Weights of a small GPT-style language model, trained from scratch on English Wikipedia.
Size: 12 layers, width 768, 6 heads of 128, MLP 3072 tanh GELU, 110M parameters.
Architecture: LayerNorm before each block, biases on query, key and value.
Training: a variant of Adam for these matrices, 997M tokens, 8226 steps.
Each number is 128 + 32 x the weight over its row's rms, rounded and kept within 0 to 255. Layers, rows and columns count from 0. Numbers have three digits each. The size before them is the row's rms in percent of the matrix's.

# up: layer 4 MLP up, 3072x768, rms 0.0327, rows 2487-2586, columns 192-255
# down: layer 4 MLP down (transposed), 3072x768, rms 0.0327, rows 2487-2586, columns 192-255
up2487 112:095241151115130144110132158086157207091117097130138116104130084076161115116148114111163084097173088115134148161111124088066115115128120161093117154100149155101123158144083161123136169165118132
down2487 104:104142171140074094127083137125113164131163203115098106137115170152170113155144122095115109093174100144121149146078092145154136107136127081118088083100121131119150169174097191128138084084095067
up2488 101:123179140149121105138097110071071145161096153117136146107097104113139160130136160134116116140087113178170038119149130161136136154129171135174119098176067105128128131116133097123123082147105072
down2488 100:096173128134129153084129126146140132144134134158130139089110124122077122111152165169160138160119114143108126126184147135113142117117108080216139130168079195104121089058090156076187057163189142
up2489 117:155166102143112094126124051084102144131141144097115138066138128148094149120147057086095106119134166095083153130091124098126128123166128081142105106141132140137104121158151124105125103198164084
down2489 122:098171165080125097128166166155142163139164128101137141092194144100076085152141140146191127107093140099094054146107107098147072099108185103140113178092187106081144150152146143129105108201079124
up2490 101:152117136173143225095138101152170104065112188088090138158109103127208090142127055119085166139183178173159091089164181106114111136099104143102114087090164090135158122167091157202142134086118143
down2490 099:103098114113109161132109114168143083195112140138130092114087116166159182125103108179104084132147117183146067073092141187194126084111187202166130100147100094138050175151100128090124136105131152
up2491 101:142111122149080193059118175158165140123142133130028102122159110140125150103114150160179162108105131117130116128161152134107155120111082134173129124208092145119144166061116136160207181088155047
down2491 094:137130086138063115087085123135125128137094113111192143134152140153169188136187106162169161115168170182138162119150139193088107079089162124069126156126122128120135094182115142147100107082119127
up2492 099:147145191139206103162079160129115138110044151149146100119130136154145109127138097117148138132096133151145135153146147100099092118125087159128097114105103090087128161062117111125072122127175099
down2492 097:207106111109120118111074128154182157132116132145104183115110132083172124094169106104154112145137143160116111145113100173157087160065077124085076111063163115122097162107153112083117104060169141
up2493 090:159125097141079162136089140103093147144088181124155116143167120154080068131138128079157104159145171122135099213108187147068121130091146079124180102170091095091104108126110092102091164162149132
down2493 097:087074121144100092120111154150148166080133107167149146127129105085099097127092115158144074086159133119095169157150069140171130143137133120136095097098183161159115093121088198095166114121094120
up2494 095:156188097091062114113149102130182167095169109122082154134165128092185053100105177087132132095097122125168086154096126143121118135123144126172098118139165167170143100112102133141100118110163097
down2494 087:142113134131138130115087138118085098138074171088126128169174183126103142135123121129152199125148114115105171126132148097127082131170158110105047101084063147107120133145123160109128140136129106
up2495 092:154123108137098180095142188112135154151195157109178135084100089130127139097118094120124154119041089112192121111167191129108152090123102143137139163118166181147143115129123134119147116120107176
down2495 087:167081187124096174136074104142144077156087134154136150190159164077096136135123135118088149151122137145060147069147142152128171146133121121116084119125095066100157110117154125088124111168116098
up2496 090:154189110173083150105161110099079131083136115161159087134129117117172138146125142088112152129146165099138143127162107145123150161085103130158125183141182045136049214165090107171134131128135138
down2496 093:123158129046181129160165125092113112163110082151104051147101148139156168099146172141142112099215166145175174148108146128089137094126160093150091191160118128102151125188098182160177126138109126
up2497 100:112143148144123123132069108158073086119146157152103122184105104117119153106127079111134117092159112126162117121106119098162099105114138110201096148154100151126128145138200122194192088145103123
down2497 100:137103182108068145134147138150079123114204143196136073142165116126135123084144140163037127084137153097116091196133178126177122088087077096158188160133119109132174144097162112145147133127100171
up2498 102:111160150142066054116141114139186145151146142228191102153131103154164109157104074135116137127171110162129128125150128135154131150105113113207133112113117125074142130103131106145109161147187146
down2498 095:120064122127173118150072107131170105151159088148147081122133185090173100142106145111173121119090125140142197139108122110133098148116081119082125068101118143174093092155129116156103121130120155
up2499 098:139119140180086125153148132095120133118136130175174151094136122096133104155094081126134147137178127176117141154144158043133072169160165107147135172137137159117121101106173172097118149085133127
down2499 080:142105151173122123129147114105119145100113149145151137111123134126134109132091130117116141142124117131124121132130133092135107159143114135115153125130135159104110141130135127142110142130150146
up2500 100:139115171142088170122174081139120136147116137129112118099116178115161136142111061096169110127134117132118098132171132154125113093136152124138188116106177124133087115140149207108092141155148084
down2500 094:155127133107092142167109095119110114136108142130161150048102168098121132124162101101162144143181171094122166146171098146121148111144093124110121173157153116142148087145102137113122111181160119
up2501 103:145175118162084132101090132103153116107125153115112159109112105127154105093135143129071151092133088067119086128115136070175138155139126160134091143199103166199162069203167125194169113164088109
down2501 101:084069131074150154114164140122094140139170137113150066083187132127144153040220153122065161157108123097097163144123152069148197127087114087127153117122082109176106126091088153114135032125073125
up2502 097:124140138110114075109092180135112089085095183094072119115095117123137106152110155141120208097159152095101086127130163166165143176200113097172136087108168183127140103104146148104142129156129129
down2502 097:100180178139102141182125095110091097082128156066085118064144116178123050145134064129163126133121157108143104117078105156175108103101119096162047191151171141117161077145118052116148077121128168
up2503 094:173138110154189118078063091115122134111076111160176113182113130126136097128114146076140133106104089119127087171100169151111147136109157137182159089140089112120079140118084112110099120131175157
down2503 115:081142162061112174122121140103101159159087197195141134160071083146125149130128151086098101124117132184105103154144181088126114122045158127168147138152119120167082141136116143098157159116148139
up2504 102:182121109161115127113125117075073118102134109096171154135162120164135132183094164127141165152154145149097131154164185140078111171236102097149201137085108227154133080080165203130133110092111156
down2504 106:134095051122093153193093086098190144167130141150108152150142180165145153130102166098125091125142119113132122137036118153136098145152105028121131116111108147105164118130103124113128124138112173
up2505 096:131133174134169174136112137160145119094149147113179062085109127136164102160134169163117121163117129167166113183116163049130135106133145103195175058143090097093169121072065141143110169162156122
down2505 091:075163127087085117136172136074118133159171110126117074106150181109126120149122174075152068062118147082138125153130123172140101148121087140150096163128121101133092088135105063080134128166075053
up2506 105:154090100114132135123113198087187099115130156086094122160109096141155133131160099140141102126124080158078106146147145147117131169134161174130167114185143150080061145156156128122134138107181139
down2506 110:140134146150157131179109076080095124132083109106121126149115069106144144130129126083120105111176094121157132094120149067114129172173133110155099158193125112106145177100122124066121137103128154
up2507 101:166174160163136087124083142129167126154102117122122090153123098103133139178124129082165167146145151118115085171155155101146114146116156155130157064197161163184174095083121152095113104169164172
down2507 099:070135077164113142148216108139119080118186155151127132109137130153146114117156112147103118116093158091114122168171119120150127205184127165102113129139093152191129151114126142185096081139155140
up2508 090:155120102124115112122124096138141189132120185144137147126147100097144138140160099096146117118099086154143149120121147137162133101063156148122175133165185072121163114081121087127144108124158156
down2508 090:080178169130122160145155155166132092179153148121132107102093118150121120177194179109105136131060124165166040166135126132123119041190150166175082141111133152139110145113152133158125065167065147
up2509 112:148144117102105117132118176163156147149153189135108117147144117104095132096117103063148126113120126137144155141140239152125130103155119043156094065135078185065073190150114157110121164110200097
down2509 111:115100117092070068127122043089040143170117186164109142154143109156146160106199100134126061127178103159189158091100195105122148074093160069088162136067110173140192138136144074130138124156131138
up2510 086:116208153161159061151157108117102199175148145097065124150123115124138137172121129065173078162133141131150063110112121123109132101145099113122157091154156140189138130153110068078143200125157111
down2510 079:184096121111117127124115101114090101157142106120173167166065123202129158125135147091133146124163118167141127077131101149159105148126174134129131091081116104102103132064150152186151072120150135
up2511 100:134109175150143162161133155111101151132121187153100148125104139105155091172111109162183167132087069070139132097079171099091145173111106149143128154088112098144144160101104189088140100108123171
down2511 109:123116130086122095122120141102102147079099083119120142158161106091140101138093154119121183153112127104157141125149176111167124132132102191061105113099145178127066134140102190139123113137116142
up2512 091:168124158165130128110105114120120152153073112125140027131175061130107105148141111111195087172070076078089115141067134139092144093150126087171140088125118181107154077101127182167144134154157148
down2512 118:141102141141110127132132166069126157155118134154077102113108060090133099181134155104152115129141125063057152158067182113130163127082138174146160084085037144131073098161067121139161145135129155
up2513 104:145145092121126094116114099094105118147109110096123177199094115101135153139131173120153170106184150134153116104127196133083105145137081127112101145176086102148109108102129095164122113143113111
down2513 102:158086133081150112125116134128129115208146140182131170108138138115147091178158140145111124212138134087191179186110124074119068146097105131104118116104109162111114112118152128102102122081113091
up2514 104:124172064162078115106124150047099147135103151136086139081151101184124155131066115093089147156129133108137103144116175144127076101154132120162129178140144222102152121163108165110184132122127166
down2514 106:087136095132080139124125216100124111135139100146133044153132104072130148096205140157105107158161095125113119118153189162081107097133105169147053163074127089109118132141136151135167126180135118
up2515 098:124104135146079145152154174131119123157192180120114126152117129129199103142110127120159166099115209112161156112148123158079175083118146152113118146124112187125092132127084137083142149082170113
down2515 105:129176106122108124128144107145196144178153150097147120170104093102128121112166155155124107113133127115128116074078133144103114089073092124049100142143149145133142104156086102093147169096124111
up2516 098:182119089188110097134080133138122105113108135088149148131140095144071144153094105126157096144139153086127120133066101145096103081117138143145194168118120106095059140163165110105129146106082134
down2516 098:150128107096167124203114117113149122130145131089114106120148082147126090070104141127117113100148120118133116146144146154059144074126130087148111126095085150151124100169175085147083148137171130
up2517 105:120144144145184116090142132103142145099105092152129056099139127121164123145112130140110102115124062084076135174120113130117073129114062137129220161144151144143096136058195219176167116133105077
down2517 106:136144083125176114152138105115116143142093119203105156110150130132155088193104118164103103113140076133153111159165073101106192099157113094126143150110104157131159148140131144144135156126121126
up2518 099:123203141154147103142184140121134160123077117140089076136138149148160147163097144078145121128037074103182064125142144148110106105084093168107138121127165139140116177130126163082111135169195089
down2518 102:072118155137042085138145109094139131113110149175061179139126108094121199114194137112086091225152040124106151148109127124135101143142061178106144106129095104077168078150136215085099161161095143
up2519 097:126178111104139159123169199122103177168134195109164167128115059153085097146119145100131159197080163089155123154180141128132116102158141116134112183183092150095140149156082101115109157097143141
down2519 096:128183092128144117120097147099051124146131150148118162085136086126162089109086132127125143163110125134165159096137111117061138184113154108181107154095161121192126152092101130062144190144117118
up2520 103:134150234153163109177100084118110110088092079084191146111110126052139103187131107144180126150098095138100128156135195054180128195132133118123141092155104141173148138105135117092139112159088074
down2520 105:148079161140152168196110082093152094121130117111180179132101163068161091166190158129089116109058146062094172119158092127110166160139152187099168140096177137166129134131185164096060070079126079
up2521 096:192117146118120104111134206134152107163112153142203087133158105111104115113153144110144122165166050122158041224111170128110125138180151115101166110086166132136097129129134166150079104095132121
down2521 103:120101171147168140104149184166124159120076135147198143138208120156102120109121142121161140119090099106135114154104188194159094139137055143090165097106131095111157121184125119134120168123116157
up2522 095:105149106105121117148156105110141115081056125122146144097079172058107071167155112131152160092070121104112123144115151086104083176199129056113186093086204138088149148116161163147124132131124126
down2522 093:105160107144137128081134160143130164182160173136180141147109086124065113068144077071082143110101159145141157133144122073102117152147158117112167170084142134117109146196157121162089148078131149
up2523 100:112157081141180116156152125156150118074110122131096064095124138157127160143100116117152157125146144070149144181135128120124111143145119147117129157123107123168122113161139144090152117188169132
down2523 100:106099114166139111108137093169181111199096151128164177139112155132100146153126113164117099144123123140057162069096109135154145155152159140105175120144110098087095112108137130145153072086137161
up2524 096:146173079135087090088205132086134144141157098149148126069119102143161086113062052131136129156124085103132159109128130109162084141166130200125145122140106194141174126128110141153153150106107105
down2524 090:102121073169054125118100139142101157134124128146113149126095118163139099119120139141099168126199122111191124150128166098145095145167187106144118147122143115156094175128184205164143118188146141
up2525 086:116110128168132158153124160092138148133142074166131139200093129115081112167145111125144138117117127179120109127126139087159099054108151155127091147174075096121128116107160053131120109146132077
down2525 088:061171156140152103121162103184113125104125158071099165070139143116126122116086166103157172129159161121113141120115110130118153187157118158115138126097147158113108170104114177130125143104107134
up2526 109:184132120120159104123063105085117094098142119142158157077155153103117119110088151108148103127089105076078109111092103117082110188128119160125149140128104145144146121135184152097109112158157119
down2526 110:070111150130112118170130145148110175155087150100174146155140129171186120133149184139147148135091114082101191022138171120127122095114171117099124149111103122147137115123127118106103077162092129
up2527 104:125143120186078148110122097094103127125105102143115161141146092141140124173103165115153119121140125123132190147120170084105113140141155080178155132091077126163162072104094101100079145137115159
down2527 102:137109055088063147087122107093109124139148171140135163043165121160124136109112124095190175086151150117143138166159104167169132139168111113093128146104152145166208094106129176072091147083198113
up2528 105:162107133109168158113121110115142167110156123142107141126121101097163155153085161114111163153095202147151138125095150167076143140044127137121136159158166185112090184123132182087148154129089209
down2528 111:133094142110131112068139112125170171131146144128105102200117097090149056142084167131129122100106127162160119074080205195108126129102141205146109186121122128141121145132106128117120144118091172
up2529 099:122127233140141086127142129072086121137117089129154160168142121123187123131118130114111110148118079126137109108060121130103114152089112153116167138127102121152140106214153122108040132116127127
down2529 091:112156124097151155109096170183133119115136134110137107153170165108096099115098155158102188131145135138095128091180130113152177138087096067096148126093137128118054125124089124212101178128208111
up2530 097:141103038140142107142131119149129115165120124142143134146178138081220120119145161094110123098099139074124169137139139073149063130169130156120136071130072097135190114105065121138161076177148171
down2530 106:149143068142127097139098162136137141224145167096148168147106162093197120125112145130127136086086104123110173171143113087167161129168096110098102148121118191132176147136099112131188152155134142
up2531 102:191173123160129094076133165137118181173122086125116072113204120079112081127130138147175109145151101144144093149153154129120165163152069084109146190148193116153163100118116161132140135132132158
down2531 101:104171119114179135159159134146126113154111125147068162137122104109104104166091176128106174117103091118131077132085136147115130097125128150159069098128093154141090132135097158152107145119097096
up2532 103:145193132135109070102162048109178137062146179086157112092125136154153109043083093150093131127110060095184125068104097099121139144163134139128112164115111137148118116154164148108113146184143098
down2532 106:114149153119144097125153065150111155097093151142086155082118114080127164194112178124095072117145093105133095057104119113127120123125183108110112168048105178122120121151123120114174200128122090
up2533 124:168160169168122123083155086121122142118062103164161098160134091131195134146123079095145135156132188159095074117172146099104143140098088121113153070127213136131145163077152123137127166137133105
down2533 099:175141110151130115135134119132130120147134147088156190160074151191083135100201088101124119132072055165092122131103143144120144155086133091111106133101099142101124115092111198105137143124102122
up2534 099:155153177133136087087146096142091149053089119094132156115134088144160081164129092056149158101119129072152139140151157138063143129095157032161109163155146155141126102136045135168090112173128174
down2534 098:125125093148144145112147086142106153198138117133175151098096163076169143153156169121106102136207138137119122082112159137171125114093118136162097094103148112133102111163163125077112127134098092
up2535 110:176103138137111158102177187084129132087076133146158125178104125088116139126092148152208069151142151123168102197129176135087095120175140211111194154070131123134098154085125101106110099132121119
down2535 111:118154105051118134180099085089179115110107067152122135125092120118050169126080137165096130176140199149143091130113200181172154087125088195071111131113133128131152097132099083071157087154148093
up2536 106:120156136163140156162180158146159164076128174091172074169176107112075095130126171075167132101147143073155109122049194058136065115115090176159231105130104104089087165125104143134132076130191086
down2536 110:104182130103112125076093165146148119148157204093171105164130184103180185101058140119114122109160137092111175168141130044114129107176115142156130174139099098163135113195119085139168096148111062
up2537 109:097111093136150105115124155146098113077121166130136078145162140108081114171125085131127112114121154140143120119152132114091109146186110158118109121106161011127144128155122148118107186138176112
down2537 112:130136113112108148159138085168091123119136142136076132180068109109154087161146131132130100207113163131141169048073128072151162067071066126100158121134138089136161112126150165085139110204132161
up2538 103:138130114200076168130141183153148151108122175144152093130152105117164152124139186095135122163102156100129137109106125101097121095108150136157136139162099148121086096155121101077112123116176126
down2538 102:137134089119097132135147123145179116147098144053105128072101145091083139133084095087090127129167128156125145148112135162121137112154087099124099092100149149160148124168182103101199093098116107
up2539 102:164200126146150126111091123149154166125121127147100139061148056107119125131116189156140139140135140070117081108117115134164149150199115173147116123181120148159158139081103106116162147114155150
down2539 100:077136048124134137091077131147156123124136075134101095110133084104145140129142110125144139124113114120140111089106112124158109120113169138116103178153105115152176144154096139112092175123116129
up2540 108:152106177190095107158160121130150130085151132175152053142126084073103127156084157140167154153102120135124038169098157077138129081127158127112176155184152140089133173069114146101140058130093156
down2540 116:166115133144155143122128102164126083098142075178149100167167107126125153136119144164167176115148043108153150165040161175119092084130164143060090156175103165114117111114144138115172063138147105
up2541 102:149144133103142147106113152138149135106106118111095101163153105127097106157104129137133128093146131151117072158111129151131097145088120145130171128124101179105126125109096120116148102148141104
down2541 102:139122145105089087139158148166060139072098155079072085103143155130089093109106131109134123082120164121090122163095153132111145147071107118135094169142163146127135104141055190089108099068089115
up2542 108:091115180150170101158139110140111164063142104145151080127159136098217147172086121086185161152128128135111118140118200114170145123140044184159161085121167110106105122185114130086116077140159129
down2542 115:098138131122118147103194169131071172106145073150162120218168171139086140189148148115133097123112085174172132141136116142142116122113108150105159123146106144126179137122168143075117087125145102
up2543 094:134117070116119096069199184106134124128158133126126084095123159135168155100153157157141145090090128139126140166157128098142152171153192123141165088128093122107065080146130145158133089160108181
down2543 087:096103127165143125084175133127204043091110147112117170095061099143129118126126117142108076160095097078109157124198172153146125108130097113131109128140073142171115083115122117122147144118171105
up2544 100:171130116157133129146099170088157139106145178134106076128161080136165133122110143072062170170074102066111148112129069141116152190076138182104133109090126118117099164085123115093140148118143108
down2544 097:086141100082171102152098160077182145112145113109083066145211120154166093060132121173144112063091103082096110110166078174170243145144112093140140080100157133168115165144123158113118125139208125
up2545 096:126140146105110132116087138146142140091038169098102155200142151087110094186126133128127159093155162154145145117128153083132118081116120150142136079162108140142176082096088210164111099141086077
down2545 098:078151134101157092185072153149192120147105146099109145163200128137134139107098110135132132107120112162126112101105134177114147059123128124125151116174091168134133151126106137086132064144199087
up2546 095:113107131177143106178107083141103130086135124156125093130123079092132126179145078102116088102091108137106106127159141167112158147074094107146116159148109101118091158149100133144126178135089086
down2546 091:106105122103143101089083098120136119211092116111134194073135089127080181119131167125085162102174121161180145120140144155155154047158178178129145120141121144078074144167168155096073169111153158
up2547 103:118113136151058163102120167122148137129159125126102125124181112067097087131139110137164159100173131119104162151171173108165123111107074147136099092133118147109042157145081175153149110112147106
down2547 099:175133097131133136133166149128211124102147138104128144125138190129119111121148127131060147132142123098099098150150118066119150086109098111115138104117151169115146124104159131093191063086126159
up2548 101:147130164118139128142173174145180130144125155148146154099165136132117119142136121120119121102132102152110084140117131130135047091159115086131131130173124102125113107142187201110091098129131111
down2548 099:090092128105062107126097112110146090147099138162115157086133202160116182152177152128133070130127082072181167188090139150136056119129085103089184098130140151151167125149101139101142084115112192
up2549 100:133130106132106171105113150157197150116098141123064164165183081125113115148136104107203156185142094103121166129085122129176101120068108129071140130116138147070166132105155141145172153205159138
down2549 097:159089149095112129080218142069141130142111171115141194136116122170173148141124121138119147076158131126136096125083121140159121141078113077102179180116169198104157157106109174070137138148058115
up2550 098:134151080096155139132213097111177169109147154175097130175136140109136090128147092046125097161124128099111144184103141139120104122112104191150178105093182042153064154120178148137094113136103134
down2550 101:162088180155156080158145102102161098128078124170093115146156050123112144144147109156146117155123137154148115119086124103123161086090127117119088148134094140082101118116128167108164184147109136
up2551 090:138139152139175163097138144054127159113120094088109110147196161120168158152133149122146154178164068116143085106118192098121185163121087177137133158165155144111119122135093120163143145148125125
down2551 085:182115120100139168089134085041128158149143075123113129114121144099121147164159144156126098103118109158136137106104091134160102146120120124115151158159171087030160129061122139154095155149135106
up2552 105:109109163173147067148148123112150145160178045164101101137132115141118074120117114123126133143197055127099129139163091148176159135180167133161134104145144116115185160140109159148108125126122099
down2552 112:109106127128129158105188120114113146058077134188125120130128163154125127116183116110103127076088112051102123162108096173144154151158078095082183129147171118141057149071161143097115076166126064
up2553 081:117115194151167122140127115133147141075088121144111100151118136111096121173100127107109128143141148184092121137139106131145125136191138082172113137084210076125132147091218121141116105131110130
down2553 085:156135104101115153145082149105157112170137157119187125185149125074140116094076039139104068091137130064134132173156151151111108116085182108136127169114125161123112135086110103145153152144197130
up2554 098:139133103120107137120110110070155142126073169161164160157148079164112072191093112121070149151138145141195079117092087174148131161098116140136197197100115137116071159148121143078122178130084129
down2554 096:030117164108155137095117109125108121133120159123144156146076114162101149138086155164221121122135100187128143098104118163110102093209071156137087141146095156156083090165132138138129124065129091
up2555 101:179135163158152125123130099099108113109148118093210129080167133119149139107117120114087145167190172126131152108149118024084143151163145145090097140153134160174109139107132114108152185223131156
down2555 102:100112151142185107185149155111110107199072128167111111169117090179173173145133195116120128126183075155119122195112166122144176154086145112141047117116083151124152162111067109136122168065126149
up2556 099:129191140138051077114061078093106168139138124077115168156141126154089042110099057172138147111109089193082122175170144094150134165142214050168138148141112134158069120124137202163073122170123104
down2556 097:130125101119195111134106107095084176162125183130106084132088081117148148173132130123116061126113122148153139171151096138105084097107136120145136111142116170160116105192128155100143137141111128
up2557 103:156189152099113186146094105147174206097108172091149104164132087119143141153105080155163149120085171199121088165158197153114107088191118087110139157096107126118124161129091074116130116132109123
down2557 100:177150201101145145143102110097086082140165111119141066149133105123130133111095140176156202111130181140142148150152093103092134102155085095101200113063124156143145102070081139139114146080125121
up2558 100:137109084149120129094076187131105138149137169147117101139133133157113138156128126149130089131077143141158113122116128134117150132114166138128130140201134183127091185116080084138168119077133116
down2558 102:108138185113144107121167155145104133181137138081135193118222117140129118119138140154122139145103099027122171093088094091145154142138192130120094129128156144100173175076073115054043092105203077
up2559 089:144150114182042097194141110184130118143082098066086149178102127085149117185091083105157148089118127194140107162096116112141095158068162187166121110191120167134164129126119128143094110092105074
down2559 088:120131095111146120167147092145095131156139098051163059158169126109114106187162135172123143163143132114102128166208106147118102152134177116139131087096135088168145202087091116176121138121183074
up2560 103:137149123135183143132183181165127149105142129161138103137122102084126063179116119121150119151131112087156095124136220114022108145120120116121158171128120186161132137142048144064108129139076181
down2560 106:123108152082125153130168140156127144115142120157127091104160188164151078159113171106054078188048103114102146203114172137071094110148139125070125140110174152167162117206110150118127109114149129
up2561 105:153117122129122102080154153113173111122111175172118118160183165124118092093144104093133182134146169114076122141150175065107133163084109097152210087142188127087099166091153143161182148143163094
down2561 104:120106110093160114130105169129128087099131161145097110132094133038128111096086083088117130121159172127088068134099097133136117100103103125131111141140145126168063166110166135106108136168089200
up2562 103:164146109120137147100089164113105161123135164168114142114125088076177089074129096111061105085058134129027128108126104139120089105132086106153124042112140069115129184092149131107148124170174092
down2562 101:154126144189198114179149104154091101077099098139154112140142109138135090119193103134111101155092132081147116130162120112174160139051141107126123141087129172107183108111130111130164198055129109
up2563 105:150132116179114103070150170147169109120108151099088111170238141106107079071134159141162161155129094130070126123079139040116117157170167123122191082133108158100143152116197191131126113120141149
down2563 109:130130157095114133142087112144158134133171177142107157136137128113115142128141101122071167167148119149182120154072161140143111162109077100103158114163115136136080094127165126132105185122075134
up2564 100:174082073099174152089145199189127111118124157136128068073128064093151085102132143131131115134147113131127140117128103166110133061108111173123131159154113104165108101081131146170064138161126119
down2564 100:196125108122113087098078108139136089139109134135142125098153060122130025118082160141132103132034140071151161123139158186094156129130166167125148158084105164125117148111137099134099077143114101
up2565 102:132114190110072154154159117109183154167056132143092095082139097135146136115122126160124159119052142100167134139138153090149099118164154122141141086154144140099079112083132154151136143092133127
down2565 099:134134112105117151146122118122155125151097172180106089110118075098160129161129131096122113119161106140118202141189139089103106147065121134126167119164175161139132045120135142171121138103196158
up2566 113:131202126165142091132165121148081170062126135094165125081134095168153131126119100124095157200126143123127101129158115064097164152132157136111164144130066156151132083126101119109137150077135113
down2566 116:184161191125114093202140120115085167110162221173072052117145124203091083147123157102117148195111185101108102023162166094095129130149132179195182134173176093136106091149160147097150128134117079
up2567 092:160100125124184121098195086127134166161111158153127105106102089148099139098136090026133162115128116076140086171113145169121130127100098145139116110134112101119178091114141147091103196127151093
down2567 091:140126107115107116113107132131131143104098177078121189147172124108076158098187123113122153185200119138161149133141116114103136103178127096140167161137038140123137121137086086114127104189155121
up2568 099:169164111160146140115139099102142184081121150097178154141098132097153161087161086136081130090118074132106105104104150113108103152067144168099119151163109106130101169165125150106057115093157156
down2568 098:167108143165106163097129112150127157119125154096135072142155074129111172129096173151141137109134153119161098128143071149168166107142157071055144159142091110088100180118081161147153128148124107
up2569 102:178191101174119065141124148130163124133138171094088153113095124099133153178102063093142157121090079157183135130092126156138114145094109162145174178087106134141153104130077091119097124163117108
down2569 100:175109090196133119043132165164162085110142159138106098107139119102113138127113103150107107128189055099086181130108048172151071140120131153147176141106096127070161125089109130065170082142153131
up2570 102:153175147135150140120109173139170119086123152082105166074098107117149149125133206121141147146134150165068138122086216110124168204193159137123114105131108187158159175115102104132167101093189069
down2570 103:084147171132118140162119118210110116090117112168111156088116099093208091146136129090104136071128149108120138120136115123128119128163116131053121123143162121142137172137167138118133091094104150
up2571 092:118130126093173135101152126173125129101074245134104143186117094087158136162128088086115195130175097122129131108136104102112166117123083102157121115115180107128133129114124075114155174172091103
down2571 094:161128099142130132163101182121124098121156123161116110109187112108128191103176088107182120119132117158088118093126094118156120082150111142140152124117121083110114160165150147178119123181116138
up2572 108:141192152150156054146111104091143169113153093182100123128106158162160143142117099109128142148150067156130113132125126093105120108186143157203134128135160102183118152132135148139143135124185138
down2572 111:112075123150135151095097062097151162089083148176115114122044216107117114162136101124109122115137114138134142196077180095143097107188103120164156132139109095147218109152158114134166110142137132
up2573 099:140144137121099126099098140106119106079104114150141082184091098150141107118090098154081168080170103181060138200170193111109147126136113197135140160118156122149096150123152105147132088177156130
down2573 117:142150144122098106099142113070113119111107152177184095162087090128163103100174107140155120132119160184107133150152092143120110182149084137129172199110153176197127156157082068105129164251136114
up2574 103:150128094112146131080093203131147117134096157132201139104123133084152089138055120094155185116094079108121131114146126140113127203063097129100173095166126164095077135143099141106119130107107175
down2574 106:144083146108145127118155093170145150146115106103115096142210161135150146143055094118157140128102097166159150081169198097147163117129098144155163133119165134139141134124130166153093097123082136
up2575 100:102173121124134128072084146100133188148146153128156142154154091074172120131160132127150141108120120161149130130116102123145149117151114175120190136114175122130112153154104168105116085138087077
down2575 097:151094153048139151115162087090142160100155142149156081113086153120166124182145167127129139171113040131148109163187124125172144160152136175094173176097156125118173101165081179164106106121058110
up2576 109:115192087152163060091178170154071104137084174174107129111191145131191037093122092130131098084105093167158103131065138146103171119079158127127162153159134089184146129118071214129142115152125172
down2576 103:127153155145155140139092075175084141148158153098194178067075103136118141050112072098099144143134146129102188088118172087128153092100144137143084174154186132114131158198167125093120143153084158
up2577 105:149184160163109157147149104156104123132152109133136083143137134079098150110150127105185122080188118113134104098123154157123131131145101115129129128134122091119048142131095101157118132103118100
down2577 101:122135163070116113136196092202193084098114118164190127151142173146138153153166130163169095147163136177140093129119098131129149155216111135084083132131100060167141162137130067118139132153136087
up2578 083:184178122144169134077111192087093139157094194110206131129126079076059132064115099149128179173095151172125099159106140146081123119146132082152161141116103089054128132042134089076170184140140126
down2578 099:135118116173134141071128170111083116113123149128160113125157048072153138104104143108151171145134143125103107119106156056081116125144082108167173147115116159126126126065090125127097146135142165
up2579 113:162108154170097121123136064042118140170067071157103123150078146120126128127127140145133124196135134131160116103129122123152081096063131105133167091137133127098171186136104136051105093155087115
down2579 115:116071167097118134153171109151121136191103115159067092136177089116132090104074133145142166159169151175197114153106150130156077023071157163155107051118103143119100107128158151156186111097121100
up2580 078:150113102118111119075163097085149161146116215131136099084126117135128090116142104141195164213079121191157140140127120080096113154124081138148184139215122160077166134058187187183163164190109126
down2580 090:183151147130159128103148126099119178067115142156119094097170094119135058144111143126163195150107141151144119161075111093114166112149099168140228141149095110084128148019112153138111162201115132
up2581 096:178148101116124151122131116095078151101100151111223139139144106119161107169107133089180110088073091119127101166111206156114074128079115102176135098024130149148142109103121117143120083195129049
down2581 115:100163157119120076140167089071103147116119147117057177132139174138150175137117113110114187163087158059128125141098122086131147132150104122110112065125094129114082143082120053102137115109131109
up2582 108:171134124167122138119084126145124167145158161153169099172173093074151120149119152126121196153190154169103073114130161120132122133131077116097123118130200156138155159117097139100164154137152102
down2582 116:160112114166107103157125119146143156122149134134067123189158122096156165147153109075108170128165131128076121099131194137073129159144126139103112098154133132082144045110160132112151125096166155
up2583 079:129108143144132082089161169115160112155092097099106151086167118150159104164112168096115158125073152107100099121111100096126106116139093090149177134203128111132168165092146162138120194150121142
down2583 086:188125153140160122112154098159144138111103142146115107130188118100180139168090121121139157179097154178125064133054111068115131153098098120178172132138121175088177134062105180079096143162124143
up2584 112:155112131138140189088159151155112141096104079104134138192098137138131092120064162139159149070083057114082111126139139095031126167198132206124123155103191115099128147131147180112105087113198181
down2584 127:107083147152130149101087093109198163120114117116139084125112169122096120161102151045134115137124127081086189168113103098104113112139140124128008111093121128088153126106215128070123147172119141
up2585 094:140109152122140164110088136090095111090154142176123125140114130076134094078142207123175134139150122146158083084159117107174077135174130114133197129118151186164122200149125098157132137182122102
down2585 093:113202144122129142115151184173126175098133149129124148084113103146093117134092145128095187091080080151174123183156196091159141165108123129151186112135081129090110120123138135114077151101109136
up2586 102:112111164133146141109086139087186146140140132150187122141077088127143088129125139144142150212134117109076146196096219096095100159089090128096134210079151165117103141124132128118106106157155135
down2586 104:065090163131165168076136169141112130103134111171181178102173135165125085118155148145096098138132166097079147198082144093164119135106093163107089106086225152070153166183093127134066138162110164